Each number is 50 + 10 x the weight over the matrix's rms, rounded and kept within 0 to 99. Layers, rows and columns count from 0.

# layer 4 attention query, 128x128, rms 0.119, rows 0-27, columns 0-127
50 52 58 53 48 45 44 51 43 41 37 61 66 58 43 46 58 47 39 41 42 48 51 56 48 62 47 56 61 39 42 53 52 70 40 59 49 67 50 52 53 41 37 55 41 67 37 53 48 42 39 44 65 50 51 56 44 46 41 52 52 53 45 34 61 58 49 52 54 35 61 47 41 58 45 50 52 55 53 34 50 46 55 53 51 57 65 39 50 61 52 70 48 58 64 35 38 57 43 54 60 44 66 55 44 41 45 51 52 53 49 64 51 47 52 47 36 51 43 47 45 49 56 57 66 48 49 38
51 47 31 47 60 39 47 54 50 41 43 52 57 48 49 46 57 50 52 67 47 33 44 54 30 54 49 48 43 34 53 57 64 52 49 54 39 47 45 47 44 52 34 47 60 52 51 46 61 38 57 43 55 40 45 50 46 48 68 49 50 38 33 41 59 38 50 53 44 51 50 57 39 42 53 47 45 54 53 46 66 54 50 46 52 60 56 47 54 46 49 52 63 52 50 50 45 65 50 40 49 51 53 55 61 44 42 51 46 46 56 48 49 35 54 43 39 43 62 41 36 58 49 57 52 58 51 46
46 56 40 45 48 50 40 55 50 47 48 54 33 54 48 49 55 52 57 59 43 45 45 46 47 45 39 52 50 45 50 64 62 50 40 48 47 49 46 48 51 50 49 66 64 54 60 47 58 32 52 47 51 54 47 34 38 54 56 48 51 53 46 34 48 46 54 39 58 47 67 48 41 56 46 45 50 48 49 47 60 62 34 53 52 46 51 59 41 44 51 51 54 45 44 49 52 58 49 48 52 54 53 47 50 48 58 52 48 42 63 39 44 49 59 40 50 49 59 39 51 43 54 60 51 60 57 48
49 61 39 55 54 48 44 44 49 48 43 59 54 56 41 62 56 58 50 55 49 61 60 48 50 64 33 54 63 40 61 60 52 51 39 50 48 45 40 54 44 46 41 61 44 54 56 48 59 44 33 40 49 34 59 53 50 60 53 54 58 39 46 42 54 61 46 49 32 56 55 43 54 47 48 44 54 57 50 45 56 53 44 49 58 37 66 35 48 36 38 54 36 54 44 58 36 62 34 45 58 46 40 45 48 40 45 53 40 47 45 55 65 50 65 53 39 52 49 67 38 51 49 40 51 50 43 48
55 45 52 54 52 52 61 58 59 46 36 51 52 49 46 57 48 45 41 51 49 43 47 45 58 52 48 43 44 60 41 53 46 54 53 52 46 42 53 40 55 63 47 47 54 52 48 49 57 53 49 56 58 65 61 51 51 56 56 57 56 41 58 53 55 49 43 45 48 54 51 44 52 44 63 41 56 52 59 50 57 51 45 38 54 47 51 43 58 50 49 51 51 60 46 39 57 53 50 60 44 53 54 46 56 54 47 56 56 43 61 31 54 52 51 59 50 56 54 49 47 51 52 57 55 50 47 57
47 45 48 42 51 46 43 48 41 50 51 54 39 52 57 53 65 35 59 46 48 46 45 45 54 38 69 54 49 46 47 36 55 42 52 53 57 51 75 36 59 33 48 41 42 44 50 55 48 61 53 60 42 63 56 53 59 50 62 44 60 51 55 48 50 40 37 47 52 52 44 32 65 50 47 36 54 37 46 49 46 60 59 59 55 56 52 35 43 47 58 51 37 42 49 54 65 41 56 37 25 55 35 53 52 56 59 63 48 37 41 60 48 47 46 52 52 32 46 42 44 58 47 71 51 47 60 46
42 58 51 50 57 56 57 59 35 44 51 44 51 42 64 44 52 56 60 49 63 36 40 47 50 41 51 46 47 43 53 56 53 48 50 41 35 57 53 50 53 49 51 59 56 58 47 71 50 53 67 55 55 58 46 54 48 61 34 44 48 69 57 36 43 48 52 45 39 48 44 75 41 49 60 60 54 55 50 49 48 61 60 55 44 57 53 56 32 36 33 53 52 24 49 59 31 41 51 66 52 60 54 54 50 44 64 41 51 59 48 59 55 31 41 50 44 58 48 36 43 61 52 51 46 60 27 27
45 43 48 45 68 59 63 52 53 51 54 53 35 52 57 50 61 56 60 50 65 40 51 65 47 41 42 45 46 40 68 50 64 51 53 59 50 48 53 56 53 46 48 57 67 43 57 45 50 40 50 60 67 59 46 40 53 40 61 61 48 52 40 61 55 54 47 54 53 50 41 44 49 43 48 40 56 44 45 52 51 64 52 55 35 60 52 54 35 38 52 41 43 47 35 61 65 59 45 50 35 55 43 33 50 52 56 41 50 56 51 38 51 51 62 42 53 38 51 41 43 47 56 52 57 65 36 52
53 46 45 37 57 39 48 63 51 39 55 40 47 43 52 42 48 36 62 46 46 59 50 32 43 30 64 51 55 41 52 44 51 48 69 47 46 45 41 51 59 56 42 54 47 43 42 66 42 49 59 45 55 51 51 54 56 43 45 40 48 47 47 37 46 35 48 55 44 48 42 49 34 58 51 62 48 47 58 42 58 37 59 65 54 54 62 57 54 45 50 52 67 45 57 46 49 47 53 38 51 58 51 55 54 53 39 53 55 60 55 52 37 42 40 49 48 45 49 50 47 58 41 55 42 44 59 38
44 44 59 64 47 60 55 44 62 48 56 51 48 71 41 54 43 59 50 49 54 50 55 50 42 57 39 46 66 36 57 52 71 54 46 51 40 54 52 41 53 42 46 54 56 48 52 51 46 53 36 45 54 49 56 49 48 35 48 61 41 51 44 53 62 59 70 44 41 36 46 42 56 45 47 50 44 49 42 39 53 52 50 35 54 54 51 44 44 43 57 51 53 57 42 36 51 59 47 36 53 45 54 60 50 56 44 44 37 46 63 50 65 46 51 42 60 67 53 42 52 44 49 49 47 66 47 34
69 68 43 54 42 62 43 56 48 52 30 59 46 58 52 27 48 46 53 53 41 45 46 53 60 55 38 50 42 86 56 47 43 42 42 48 40 54 61 58 43 51 50 47 60 51 44 64 54 30 37 62 26 41 40 58 25 59 42 45 46 43 53 37 49 55 40 45 50 64 60 49 41 60 59 62 61 52 51 47 43 52 47 59 62 54 47 67 42 60 38 38 55 43 50 57 46 41 59 46 49 39 57 64 45 54 61 52 68 43 34 56 51 41 38 45 62 44 42 46 69 39 54 31 54 58 67 54
43 54 48 24 51 32 56 49 44 52 54 46 43 33 62 42 54 53 63 57 57 50 52 47 41 50 54 40 44 45 57 40 58 44 67 48 46 50 50 45 51 60 53 64 45 41 48 52 49 40 55 55 60 52 50 53 51 35 61 51 50 49 44 43 55 42 55 54 52 49 61 64 40 50 48 45 52 56 50 55 52 54 51 60 45 62 45 57 57 53 59 48 50 56 43 57 53 54 55 57 54 46 53 41 61 62 27 61 52 65 54 41 44 27 48 39 45 43 58 42 52 41 59 45 41 44 62 55
50 46 53 58 54 38 55 62 54 46 53 36 61 61 43 52 49 41 38 51 46 39 48 36 46 56 44 47 53 59 46 51 60 51 59 62 61 43 55 41 52 53 51 39 52 45 50 41 43 45 56 52 45 38 56 44 46 52 45 60 48 43 40 65 52 53 52 42 49 42 48 46 52 39 50 43 53 39 46 62 40 45 57 41 40 46 49 37 54 47 54 50 51 58 45 46 61 57 52 56 46 44 49 41 49 40 50 49 47 41 50 50 57 56 38 47 39 51 45 55 58 52 46 74 63 45 51 58
53 41 53 52 44 47 48 44 42 45 48 59 50 42 56 40 56 47 37 42 46 40 55 41 61 49 58 40 54 47 40 49 42 58 44 51 52 48 65 46 62 45 51 46 54 54 51 44 47 57 49 56 53 56 51 59 52 53 40 49 55 56 56 41 57 63 57 51 67 47 51 43 50 62 47 48 53 47 50 45 57 50 59 49 52 54 45 40 47 57 62 70 49 48 52 54 61 44 53 40 41 46 55 56 56 50 51 53 65 53 46 48 45 57 61 47 52 50 52 54 55 54 44 46 50 47 58 48
57 46 50 54 44 62 57 54 52 44 42 48 60 70 52 51 45 64 40 40 36 44 51 42 60 66 51 54 55 55 37 48 43 47 54 22 45 63 54 59 40 66 55 50 58 56 46 50 56 55 51 41 48 45 51 54 50 49 42 43 55 45 51 40 45 49 59 56 44 51 50 55 53 64 50 68 36 61 52 42 34 44 48 44 40 48 55 52 52 65 43 49 32 34 66 50 49 41 53 41 54 57 52 57 53 39 61 56 48 48 53 52 44 46 30 44 63 64 44 48 51 55 35 41 40 57 50 48
65 49 45 37 44 52 35 40 39 38 49 45 53 56 43 43 33 55 43 59 56 49 50 48 56 37 49 43 42 50 50 48 56 61 57 43 45 54 50 48 50 52 55 60 45 53 33 47 44 59 38 52 57 60 65 52 57 66 56 60 46 53 54 55 49 53 49 52 60 46 58 43 63 51 46 48 53 53 49 55 68 58 43 37 51 39 50 59 63 54 59 58 40 54 41 35 58 53 41 71 41 51 59 48 49 62 34 51 49 55 48 41 53 49 57 51 67 51 61 54 43 54 59 26 42 38 57 48
55 54 49 47 54 51 47 53 56 48 33 67 47 52 42 54 60 47 49 48 46 54 44 57 52 55 42 61 50 67 47 60 56 40 37 51 46 43 56 51 58 59 37 51 58 54 53 42 60 37 45 49 45 43 43 37 36 53 57 49 50 43 58 46 52 40 43 43 52 52 68 49 43 51 64 54 47 51 48 51 51 50 35 51 53 48 47 44 45 62 48 37 46 56 53 60 40 51 52 59 48 48 51 47 50 56 38 54 51 51 49 37 45 47 54 45 44 35 41 47 43 48 60 58 59 52 43 66
62 60 62 34 40 46 37 45 33 37 32 54 35 47 56 35 54 49 58 29 35 52 37 49 54 46 43 66 56 45 53 39 53 33 50 35 44 58 66 47 69 54 50 54 49 47 46 57 40 48 39 48 53 61 43 45 63 48 48 31 57 56 70 44 53 43 42 43 63 44 49 61 44 60 51 47 55 51 40 57 41 53 44 56 61 58 44 55 60 50 58 55 43 33 67 46 49 49 47 54 47 56 52 51 69 59 46 43 44 59 54 57 51 34 44 42 55 56 56 35 46 48 48 51 46 61 56 26
46 52 47 46 51 49 42 53 47 52 51 53 43 52 47 50 56 57 49 47 49 60 58 38 43 54 45 35 62 52 56 49 48 56 53 34 48 49 55 56 47 44 41 52 45 48 52 32 52 47 46 39 41 56 45 53 69 50 45 43 61 51 51 53 38 44 38 42 57 34 46 64 47 50 57 57 65 51 53 52 38 59 41 53 54 48 52 49 59 43 52 51 56 54 66 53 53 59 68 45 49 59 56 46 47 52 51 58 52 29 39 44 42 56 48 58 43 49 51 56 58 63 41 62 39 36 54 52
49 59 51 48 46 48 55 52 46 58 54 46 64 54 56 54 49 54 59 53 49 47 61 36 50 44 55 43 43 49 45 57 52 34 54 45 52 49 51 51 51 70 64 57 55 58 50 51 58 59 54 48 51 46 45 47 39 56 55 42 60 58 57 43 37 39 58 54 53 55 47 59 52 47 49 54 43 50 58 41 54 56 41 48 43 49 53 54 50 48 46 36 36 43 59 51 46 54 60 50 58 58 47 55 54 50 58 59 46 60 56 52 64 34 46 52 49 58 47 44 65 57 44 57 39 48 48 68
49 63 48 32 61 41 49 52 52 47 57 49 52 56 49 58 50 47 45 52 48 60 65 43 47 39 47 38 39 41 48 44 52 26 47 41 62 60 42 47 59 65 48 55 47 48 47 45 48 49 45 40 54 34 49 52 46 58 40 50 47 56 58 59 33 54 47 55 48 47 49 45 44 56 44 67 58 46 56 38 44 48 35 50 42 48 70 54 48 50 48 51 54 48 56 48 48 51 58 44 48 54 41 47 39 44 35 66 52 57 43 45 50 46 62 57 47 41 39 53 55 55 57 37 51 46 43 69
31 53 57 50 47 36 26 47 46 55 80 59 43 42 54 54 53 45 59 53 49 47 58 46 53 35 67 51 48 41 54 56 39 62 48 49 48 38 43 53 47 33 55 53 49 40 49 49 54 47 50 40 38 52 52 53 54 50 49 47 53 61 50 49 60 51 41 51 52 52 26 44 60 49 48 56 50 47 48 58 57 50 48 49 37 44 51 52 38 43 48 54 55 47 55 53 47 50 55 44 35 53 54 43 44 50 53 49 63 37 36 65 48 61 36 63 49 35 58 64 55 56 47 54 54 53 58 56
51 51 44 50 40 53 37 63 55 46 43 41 40 33 47 55 42 42 54 51 45 44 42 40 56 51 48 57 51 50 55 45 53 49 62 46 41 50 41 41 66 52 46 49 58 32 57 39 56 48 52 57 58 50 41 47 51 49 42 51 40 50 53 45 57 55 47 45 57 39 35 68 49 49 57 41 40 53 56 47 39 49 57 41 49 62 49 62 52 47 31 49 52 46 66 61 49 55 53 56 63 70 55 41 60 45 49 46 42 39 56 32 42 54 49 51 40 57 45 44 56 48 44 77 63 37 47 46
70 46 55 45 55 45 45 46 50 33 51 50 50 46 43 44 52 40 55 45 52 58 45 55 48 46 42 53 41 58 50 49 44 48 47 57 47 40 38 52 53 46 39 52 39 67 38 59 43 53 57 48 55 37 54 46 38 46 56 55 46 52 43 48 53 58 51 52 50 55 56 57 36 51 57 55 52 54 56 45 57 40 46 57 42 45 45 44 41 53 53 54 70 46 39 53 44 40 33 51 43 41 46 54 42 55 35 57 45 70 60 45 38 62 66 53 32 49 60 69 35 43 46 35 66 49 54 53
48 44 52 65 44 48 44 41 56 43 52 49 58 59 46 52 47 46 49 51 59 55 70 53 48 57 48 60 51 54 55 36 59 57 58 62 47 33 59 62 38 36 43 45 47 63 34 47 44 62 42 55 41 42 46 54 58 39 50 69 58 58 49 59 54 48 57 37 41 57 42 39 57 50 43 52 50 45 48 52 55 50 44 46 46 36 49 26 49 52 50 59 62 56 35 48 50 55 43 53 44 45 51 51 44 56 37 40 52 55 36 56 58 62 67 47 55 64 58 59 43 53 53 42 60 49 38 48
53 46 53 48 38 46 57 44 63 35 41 36 43 46 53 53 50 45 47 57 48 45 60 50 53 40 40 53 43 50 57 31 41 52 49 34 56 42 50 48 59 42 46 49 52 47 51 57 46 51 47 45 42 53 49 40 65 48 51 53 48 55 41 46 58 41 51 45 49 61 45 41 53 50 52 51 49 60 53 57 49 43 37 57 48 45 47 46 59 62 50 36 67 38 44 34 58 44 51 47 47 47 61 38 62 50 50 57 51 49 51 54 40 46 57 42 41 61 68 53 36 50 53 36 39 58 51 45
46 45 48 43 54 43 68 59 53 42 54 57 46 41 49 55 57 52 58 49 60 46 55 54 48 47 54 50 45 49 46 51 52 47 54 46 51 45 53 60 50 69 40 56 57 46 58 48 57 41 52 52 55 51 55 43 56 44 55 45 54 50 47 45 56 43 46 48 53 50 56 45 43 55 63 36 43 54 62 50 50 49 42 43 45 56 54 56 49 56 49 45 48 50 54 53 40 55 52 50 47 61 50 43 49 45 40 61 57 52 50 35 46 44 54 58 44 40 43 46 38 53 49 52 50 59 47 64
71 68 43 67 48 49 48 44 46 63 56 38 52 50 54 50 43 69 49 49 70 46 52 56 47 51 39 35 48 47 54 54 37 53 54 47 51 56 42 58 41 50 48 45 37 53 36 46 55 59 29 58 42 41 65 63 51 69 47 49 45 46 59 46 48 59 37 38 51 47 34 64 66 40 60 57 44 46 52 43 36 37 62 42 57 45 57 47 49 44 38 43 47 54 31 36 37 68 43 57 66 45 53 48 35 64 44 32 47 41 42 65 66 48 44 74 58 66 42 63 70 38 65 56 39 34 51 48
# layer 4 attention key, 128x128, rms 0.11, rows 0-26, columns 0-127
62 52 51 47 58 53 55 53 55 49 57 50 46 54 49 49 46 58 53 58 54 47 73 49 56 39 51 58 58 47 58 48 43 60 50 64 40 60 53 52 59 53 42 56 47 59 51 48 48 41 49 57 54 44 47 44 39 35 33 35 46 49 41 42 61 52 57 47 44 46 55 52 44 45 52 41 39 45 45 40 51 58 57 46 46 70 46 43 48 49 42 68 68 39 66 44 54 50 58 50 61 36 67 51 53 41 54 43 54 46 67 57 46 48 53 42 51 48 60 68 57 50 54 51 42 34 34 43
55 50 44 42 57 53 50 54 56 53 56 53 52 51 50 51 41 57 66 58 47 51 66 56 42 45 50 54 40 41 62 46 46 59 57 64 47 32 43 49 44 57 49 62 46 46 41 34 48 40 49 49 63 41 48 41 59 39 44 53 43 61 40 51 57 40 46 60 46 51 48 64 52 52 50 52 43 55 48 41 46 51 68 55 48 70 33 60 50 46 48 55 65 47 46 41 45 50 45 37 46 48 64 38 39 58 60 33 48 53 70 55 52 37 40 37 49 57 58 49 47 39 51 53 46 37 48 58
39 57 55 42 54 47 57 53 43 54 61 51 55 55 47 44 46 47 60 48 51 65 51 60 56 63 53 48 47 49 35 43 56 52 49 48 67 61 50 41 61 45 60 53 51 39 69 43 51 47 47 44 45 45 57 48 53 54 56 61 50 43 51 37 48 50 52 65 47 44 57 50 37 42 49 50 54 58 63 55 48 41 47 45 69 53 47 54 43 47 48 47 42 64 37 54 49 41 40 55 63 57 48 56 53 49 59 53 43 60 52 48 57 46 48 55 43 58 56 50 50 52 46 40 52 63 63 46
45 56 42 35 63 55 55 54 68 57 45 37 43 51 34 67 47 65 45 62 56 53 65 59 38 53 45 61 49 45 56 54 42 60 53 70 42 44 39 56 49 54 39 51 44 31 44 41 52 48 39 44 52 36 45 38 62 48 40 57 46 46 35 54 55 49 52 47 42 57 41 54 48 42 61 37 51 58 51 47 60 44 39 46 47 49 41 43 46 45 42 58 44 52 47 38 44 51 52 42 71 42 65 45 47 59 58 47 37 57 51 61 52 47 63 48 43 57 52 51 59 45 50 62 54 48 32 52
54 50 47 57 39 47 47 51 56 48 40 50 40 73 52 50 68 44 38 48 46 53 40 53 51 59 45 45 51 55 44 42 57 45 43 55 47 56 56 50 53 40 51 54 58 43 50 60 49 55 47 45 40 62 58 54 48 58 45 51 62 48 48 42 53 58 53 47 53 50 48 46 56 43 53 52 61 57 47 52 51 47 35 54 54 38 53 40 52 52 39 51 40 68 58 52 52 49 41 54 55 56 46 47 56 47 43 66 42 50 42 44 56 57 57 56 42 59 49 45 45 58 55 52 56 67 52 45
48 45 44 39 39 41 59 54 46 39 47 56 42 56 54 49 58 41 51 40 47 50 52 43 57 53 44 42 51 51 50 52 60 42 58 50 57 47 58 55 58 40 38 52 54 50 62 51 48 46 44 56 42 59 50 52 44 54 59 36 55 66 60 45 45 46 51 46 61 47 55 45 56 55 45 48 58 42 50 58 42 49 38 53 52 36 53 37 57 50 54 56 44 61 50 66 56 49 48 43 43 62 25 59 49 56 36 62 40 49 35 39 51 53 50 59 64 53 37 35 48 62 41 53 66 55 43 40
43 38 43 45 48 40 65 47 43 61 44 56 48 61 51 42 52 48 49 47 71 57 41 50 45 44 55 45 46 52 62 42 41 36 68 46 53 50 73 45 49 52 49 55 43 42 48 65 46 61 47 43 47 44 41 60 62 46 51 39 54 47 39 40 43 28 66 54 45 60 66 54 45 43 39 51 57 52 53 44 50 75 57 58 53 48 53 72 54 59 53 52 53 34 56 55 39 48 68 49 57 45 44 62 58 51 65 49 58 56 36 56 50 48 48 51 53 45 59 29 50 51 69 60 42 62 59 26
50 47 44 59 60 50 58 56 55 46 64 65 46 43 52 55 48 51 67 41 58 58 51 63 42 40 50 46 48 41 51 38 52 57 56 67 44 51 44 44 50 42 49 55 67 34 60 42 53 50 49 55 66 51 46 50 60 45 62 56 43 45 52 66 59 45 50 42 49 51 39 49 51 38 53 55 57 44 44 52 47 51 55 45 49 55 44 62 45 33 53 40 48 60 30 53 58 49 47 33 45 53 41 37 44 55 50 45 55 46 43 42 58 63 53 54 42 43 37 45 42 46 53 47 61 58 48 52
57 52 40 36 38 34 45 47 42 45 54 45 54 34 72 47 56 53 62 45 52 41 48 36 46 30 62 51 45 33 61 59 41 55 53 51 63 51 46 48 55 63 58 62 40 53 49 67 47 39 58 54 37 56 58 53 59 38 44 44 47 59 46 43 49 41 49 54 53 44 55 55 47 54 43 48 56 45 45 50 51 49 56 53 61 62 42 56 64 53 53 59 49 44 42 47 51 57 48 49 52 56 44 50 58 48 47 46 56 63 53 49 50 45 36 54 55 50 50 35 54 41 42 48 46 40 52 48
54 54 53 60 49 54 47 53 49 56 54 47 43 51 42 45 47 63 52 39 58 57 50 58 50 51 49 58 58 40 41 52 58 71 64 39 62 67 42 50 41 47 52 55 49 56 42 44 34 52 51 50 65 59 50 46 54 35 48 59 64 49 40 63 61 64 41 59 45 43 41 47 45 43 51 44 40 44 41 57 55 43 61 40 49 51 38 38 71 53 48 47 56 58 34 45 54 57 42 46 56 31 54 36 50 47 52 45 53 55 63 47 57 50 51 45 52 48 61 62 55 40 47 43 51 49 41 36
52 47 63 52 79 54 58 48 53 63 46 53 51 46 46 28 59 55 63 56 55 59 39 66 58 45 59 54 51 51 48 64 32 47 44 56 48 51 46 60 47 61 51 48 36 39 53 53 43 47 46 49 46 50 33 49 29 65 41 50 43 56 59 34 43 44 63 49 40 64 69 75 29 59 39 46 36 58 59 39 44 44 56 50 39 55 56 50 28 66 45 59 45 41 61 57 56 46 50 56 45 35 70 64 59 54 72 51 60 49 50 51 46 31 55 48 32 53 44 44 55 38 47 44 39 48 62 63
47 52 59 43 59 55 45 40 52 54 64 49 43 40 66 45 45 45 57 53 49 40 41 57 58 49 50 51 41 49 50 50 64 52 50 50 53 40 47 44 57 57 51 72 55 48 50 60 52 45 59 56 54 52 53 51 62 53 62 44 42 56 52 54 57 38 53 53 56 49 58 56 58 56 49 46 51 47 52 62 53 56 48 52 71 62 41 60 42 40 65 42 56 46 30 49 55 64 39 46 57 66 43 36 46 58 48 48 48 63 52 45 50 37 48 43 58 48 62 42 48 34 50 49 44 48 69 49
51 44 57 60 35 51 36 59 42 40 55 57 51 48 45 50 51 47 35 52 39 52 51 52 37 54 47 54 55 53 52 55 54 54 36 66 49 59 42 59 57 60 55 40 62 52 53 43 53 57 39 58 64 55 58 60 44 57 54 44 51 40 45 59 55 60 50 45 48 42 42 54 55 50 45 53 47 50 51 59 34 51 47 55 59 55 32 47 54 44 50 69 64 74 59 58 51 41 54 44 47 49 41 33 52 44 35 52 43 47 58 41 49 55 51 49 41 56 50 57 54 62 42 54 52 46 37 58
52 44 56 36 53 52 50 54 50 40 46 46 44 41 66 46 51 46 40 49 52 53 63 39 52 45 49 38 39 49 49 29 48 49 53 48 50 58 56 61 64 29 44 55 43 54 50 62 44 48 59 63 51 56 50 59 47 49 35 46 50 47 54 46 53 59 55 47 64 32 51 46 43 45 36 44 49 51 49 42 40 52 47 48 40 44 56 47 48 55 52 59 54 47 60 52 54 36 40 40 35 40 43 53 50 46 45 51 55 53 52 57 42 56 60 44 45 42 53 52 61 53 44 48 53 45 51 54
53 45 56 59 45 50 60 56 59 56 58 42 56 52 50 58 36 64 38 53 47 61 61 42 47 48 56 55 53 51 43 64 43 52 43 36 66 51 38 49 46 67 56 58 34 57 27 54 37 60 53 48 52 43 51 59 47 45 32 48 57 57 60 45 45 48 53 55 36 52 50 60 41 55 53 52 39 61 44 44 48 32 63 43 41 43 61 54 62 66 56 53 46 30 73 48 43 49 57 57 53 30 67 49 49 47 52 51 54 45 55 47 54 51 37 53 55 64 48 59 54 55 48 32 38 54 45 49
57 60 39 44 68 56 58 50 54 57 54 49 40 52 55 45 42 56 50 50 57 39 51 61 57 50 43 41 29 54 45 34 49 58 57 46 39 46 45 55 44 43 48 53 53 60 40 41 48 61 68 56 55 58 54 59 50 51 44 45 39 55 52 47 58 50 62 57 71 42 55 53 63 49 52 50 57 58 47 46 56 53 51 41 54 42 49 43 49 44 50 60 46 43 35 37 56 42 41 65 47 41 55 51 51 71 56 42 63 53 71 45 45 49 58 48 59 56 53 40 42 48 56 40 48 45 49 56
42 51 49 50 44 45 42 57 45 49 43 52 49 62 42 53 59 44 46 53 38 56 48 58 58 63 41 49 64 62 32 56 51 40 29 50 47 47 62 45 61 52 50 55 52 44 59 53 48 43 42 44 44 49 54 40 41 68 56 44 62 41 52 40 49 54 48 39 40 47 66 54 48 47 64 45 55 53 50 59 58 52 33 48 58 46 61 46 42 56 42 53 40 59 56 60 44 42 51 55 56 61 46 61 58 48 58 66 39 54 29 45 51 55 57 59 46 46 46 58 49 54 47 49 61 72 52 47
53 44 57 56 40 36 57 46 38 43 45 42 49 51 46 41 47 40 58 34 52 63 43 52 62 60 53 46 65 55 33 51 69 37 59 45 53 46 67 42 71 47 50 59 51 51 49 64 43 47 41 49 45 48 46 50 41 45 53 44 43 43 64 38 46 43 59 48 53 41 54 53 49 44 58 44 64 50 47 51 63 55 55 59 64 41 58 39 60 51 57 58 46 34 55 57 48 50 69 50 55 62 35 75 70 53 60 55 48 53 39 38 49 37 57 38 48 57 47 37 46 50 46 52 56 57 56 30
43 58 64 60 31 42 42 45 38 44 68 49 50 47 52 48 47 42 35 44 47 64 42 42 48 62 52 45 63 42 49 46 47 49 49 43 47 46 64 45 62 49 45 46 58 37 49 54 48 58 43 46 39 49 56 51 56 57 52 42 50 43 60 37 52 59 42 54 52 39 35 54 51 42 63 54 61 57 44 57 44 44 33 53 54 46 58 48 57 43 35 63 51 53 57 57 44 47 57 45 52 69 53 65 51 59 48 60 44 47 37 37 45 56 42 57 53 54 46 45 59 60 39 59 63 49 48 45
45 41 51 47 32 51 57 63 46 53 41 41 61 54 57 50 51 45 43 55 48 51 35 35 51 66 48 49 44 54 33 58 51 29 54 36 63 60 51 44 47 58 50 56 58 42 49 59 55 60 48 41 47 48 60 48 48 59 62 50 49 44 55 37 37 49 53 57 44 54 53 48 57 57 55 48 56 48 58 56 51 47 40 47 59 41 49 56 59 48 62 38 31 37 48 49 45 56 47 60 53 56 44 56 49 37 44 63 41 50 42 51 49 42 51 63 60 57 51 44 48 54 53 52 49 56 60 51
51 47 39 53 50 45 56 55 38 61 68 45 41 43 55 62 46 56 37 48 48 53 48 46 50 46 53 49 51 41 50 55 46 45 44 46 64 56 36 60 46 56 51 64 49 46 58 52 66 59 42 48 42 42 61 44 59 62 47 50 47 43 48 36 40 63 50 48 58 41 49 57 45 49 65 56 55 48 62 50 53 52 35 45 53 58 47 53 57 45 50 52 28 48 44 64 51 43 52 48 50 48 45 41 40 39 61 55 53 53 39 59 48 60 69 62 64 44 44 59 65 50 52 55 48 51 56 68
46 56 42 51 53 54 49 51 43 72 66 57 44 44 53 58 46 52 59 49 57 59 59 34 51 54 61 40 49 53 68 50 53 49 46 61 46 54 59 58 49 33 58 49 49 37 50 39 48 43 45 44 30 57 53 62 50 45 52 53 37 54 48 53 40 56 53 59 66 51 41 52 64 59 50 57 56 55 41 57 45 57 39 46 41 37 55 55 44 35 39 48 63 56 48 53 49 43 53 54 31 58 54 43 60 52 54 61 54 45 38 53 42 62 62 69 48 50 44 55 53 51 56 51 52 61 50 51
50 46 55 45 45 49 26 41 46 37 53 45 69 41 52 51 51 38 49 59 44 65 39 44 21 52 56 40 58 55 47 49 58 58 46 60 41 44 48 46 48 54 45 41 48 46 43 41 58 49 39 58 51 41 51 42 49 39 63 39 45 42 59 65 48 40 48 48 49 52 31 56 42 47 47 52 58 58 42 50 52 55 58 57 60 63 59 48 64 44 58 44 66 60 64 50 39 58 53 46 53 64 64 43 47 53 38 42 56 48 53 49 46 38 49 66 40 60 55 47 50 62 50 62 42 34 57 53
62 51 45 41 54 52 51 56 51 34 46 52 48 49 66 40 58 52 52 64 59 49 55 61 54 40 44 60 39 51 48 45 48 53 18 54 45 45 54 55 57 48 49 43 54 55 52 55 54 45 58 48 40 54 52 57 55 33 44 46 48 61 39 44 61 53 59 40 49 53 59 50 48 45 47 49 52 51 50 39 65 59 58 50 57 56 38 63 33 57 41 48 61 54 44 55 55 35 52 48 61 39 59 46 45 49 55 53 49 52 57 58 48 52 61 45 46 38 61 50 41 41 44 51 51 54 44 55
53 45 54 48 61 52 46 49 49 42 52 47 44 51 40 49 59 53 54 49 64 49 54 59 47 48 39 46 46 57 63 44 47 63 45 61 51 44 50 64 56 41 44 55 51 61 48 58 42 62 48 47 52 61 52 54 57 57 46 57 57 43 40 53 71 60 48 45 50 41 37 31 47 35 61 37 38 47 64 48 51 55 52 37 44 43 40 36 46 54 39 61 73 48 40 41 43 35 50 43 39 51 43 48 53 62 52 55 52 54 54 55 46 63 57 54 49 54 58 57 44 52 49 49 51 50 35 49
61 32 49 40 47 55 65 35 47 53 44 48 50 51 50 46 61 40 59 55 54 46 49 46 59 61 49 48 39 61 52 42 45 63 50 47 61 25 47 62 53 44 62 52 49 60 49 68 49 44 48 38 50 61 48 56 59 44 45 50 47 55 54 51 58 43 52 48 58 53 58 42 50 50 39 50 46 67 51 41 63 42 47 54 38 51 42 40 48 47 52 51 60 50 46 37 53 42 42 42 35 42 51 41 52 60 64 56 55 53 54 52 47 48 55 39 43 64 58 48 40 41 54 31 37 71 52 42
46 54 39 44 38 50 48 51 52 48 50 56 50 56 59 61 55 47 47 43 43 51 50 51 50 55 49 42 52 54 50 49 53 45 39 50 51 47 45 41 54 48 52 65 55 41 55 61 44 45 54 39 43 49 49 58 51 64 54 48 53 46 48 50 50 58 43 41 52 43 50 44 51 54 56 50 55 51 42 51 57 46 28 56 53 50 61 53 51 49 43 51 36 56 51 52 49 55 49 56 51 66 44 49 46 50 46 69 48 51 35 38 44 54 56 67 44 53 41 56 46 50 49 55 62 67 54 39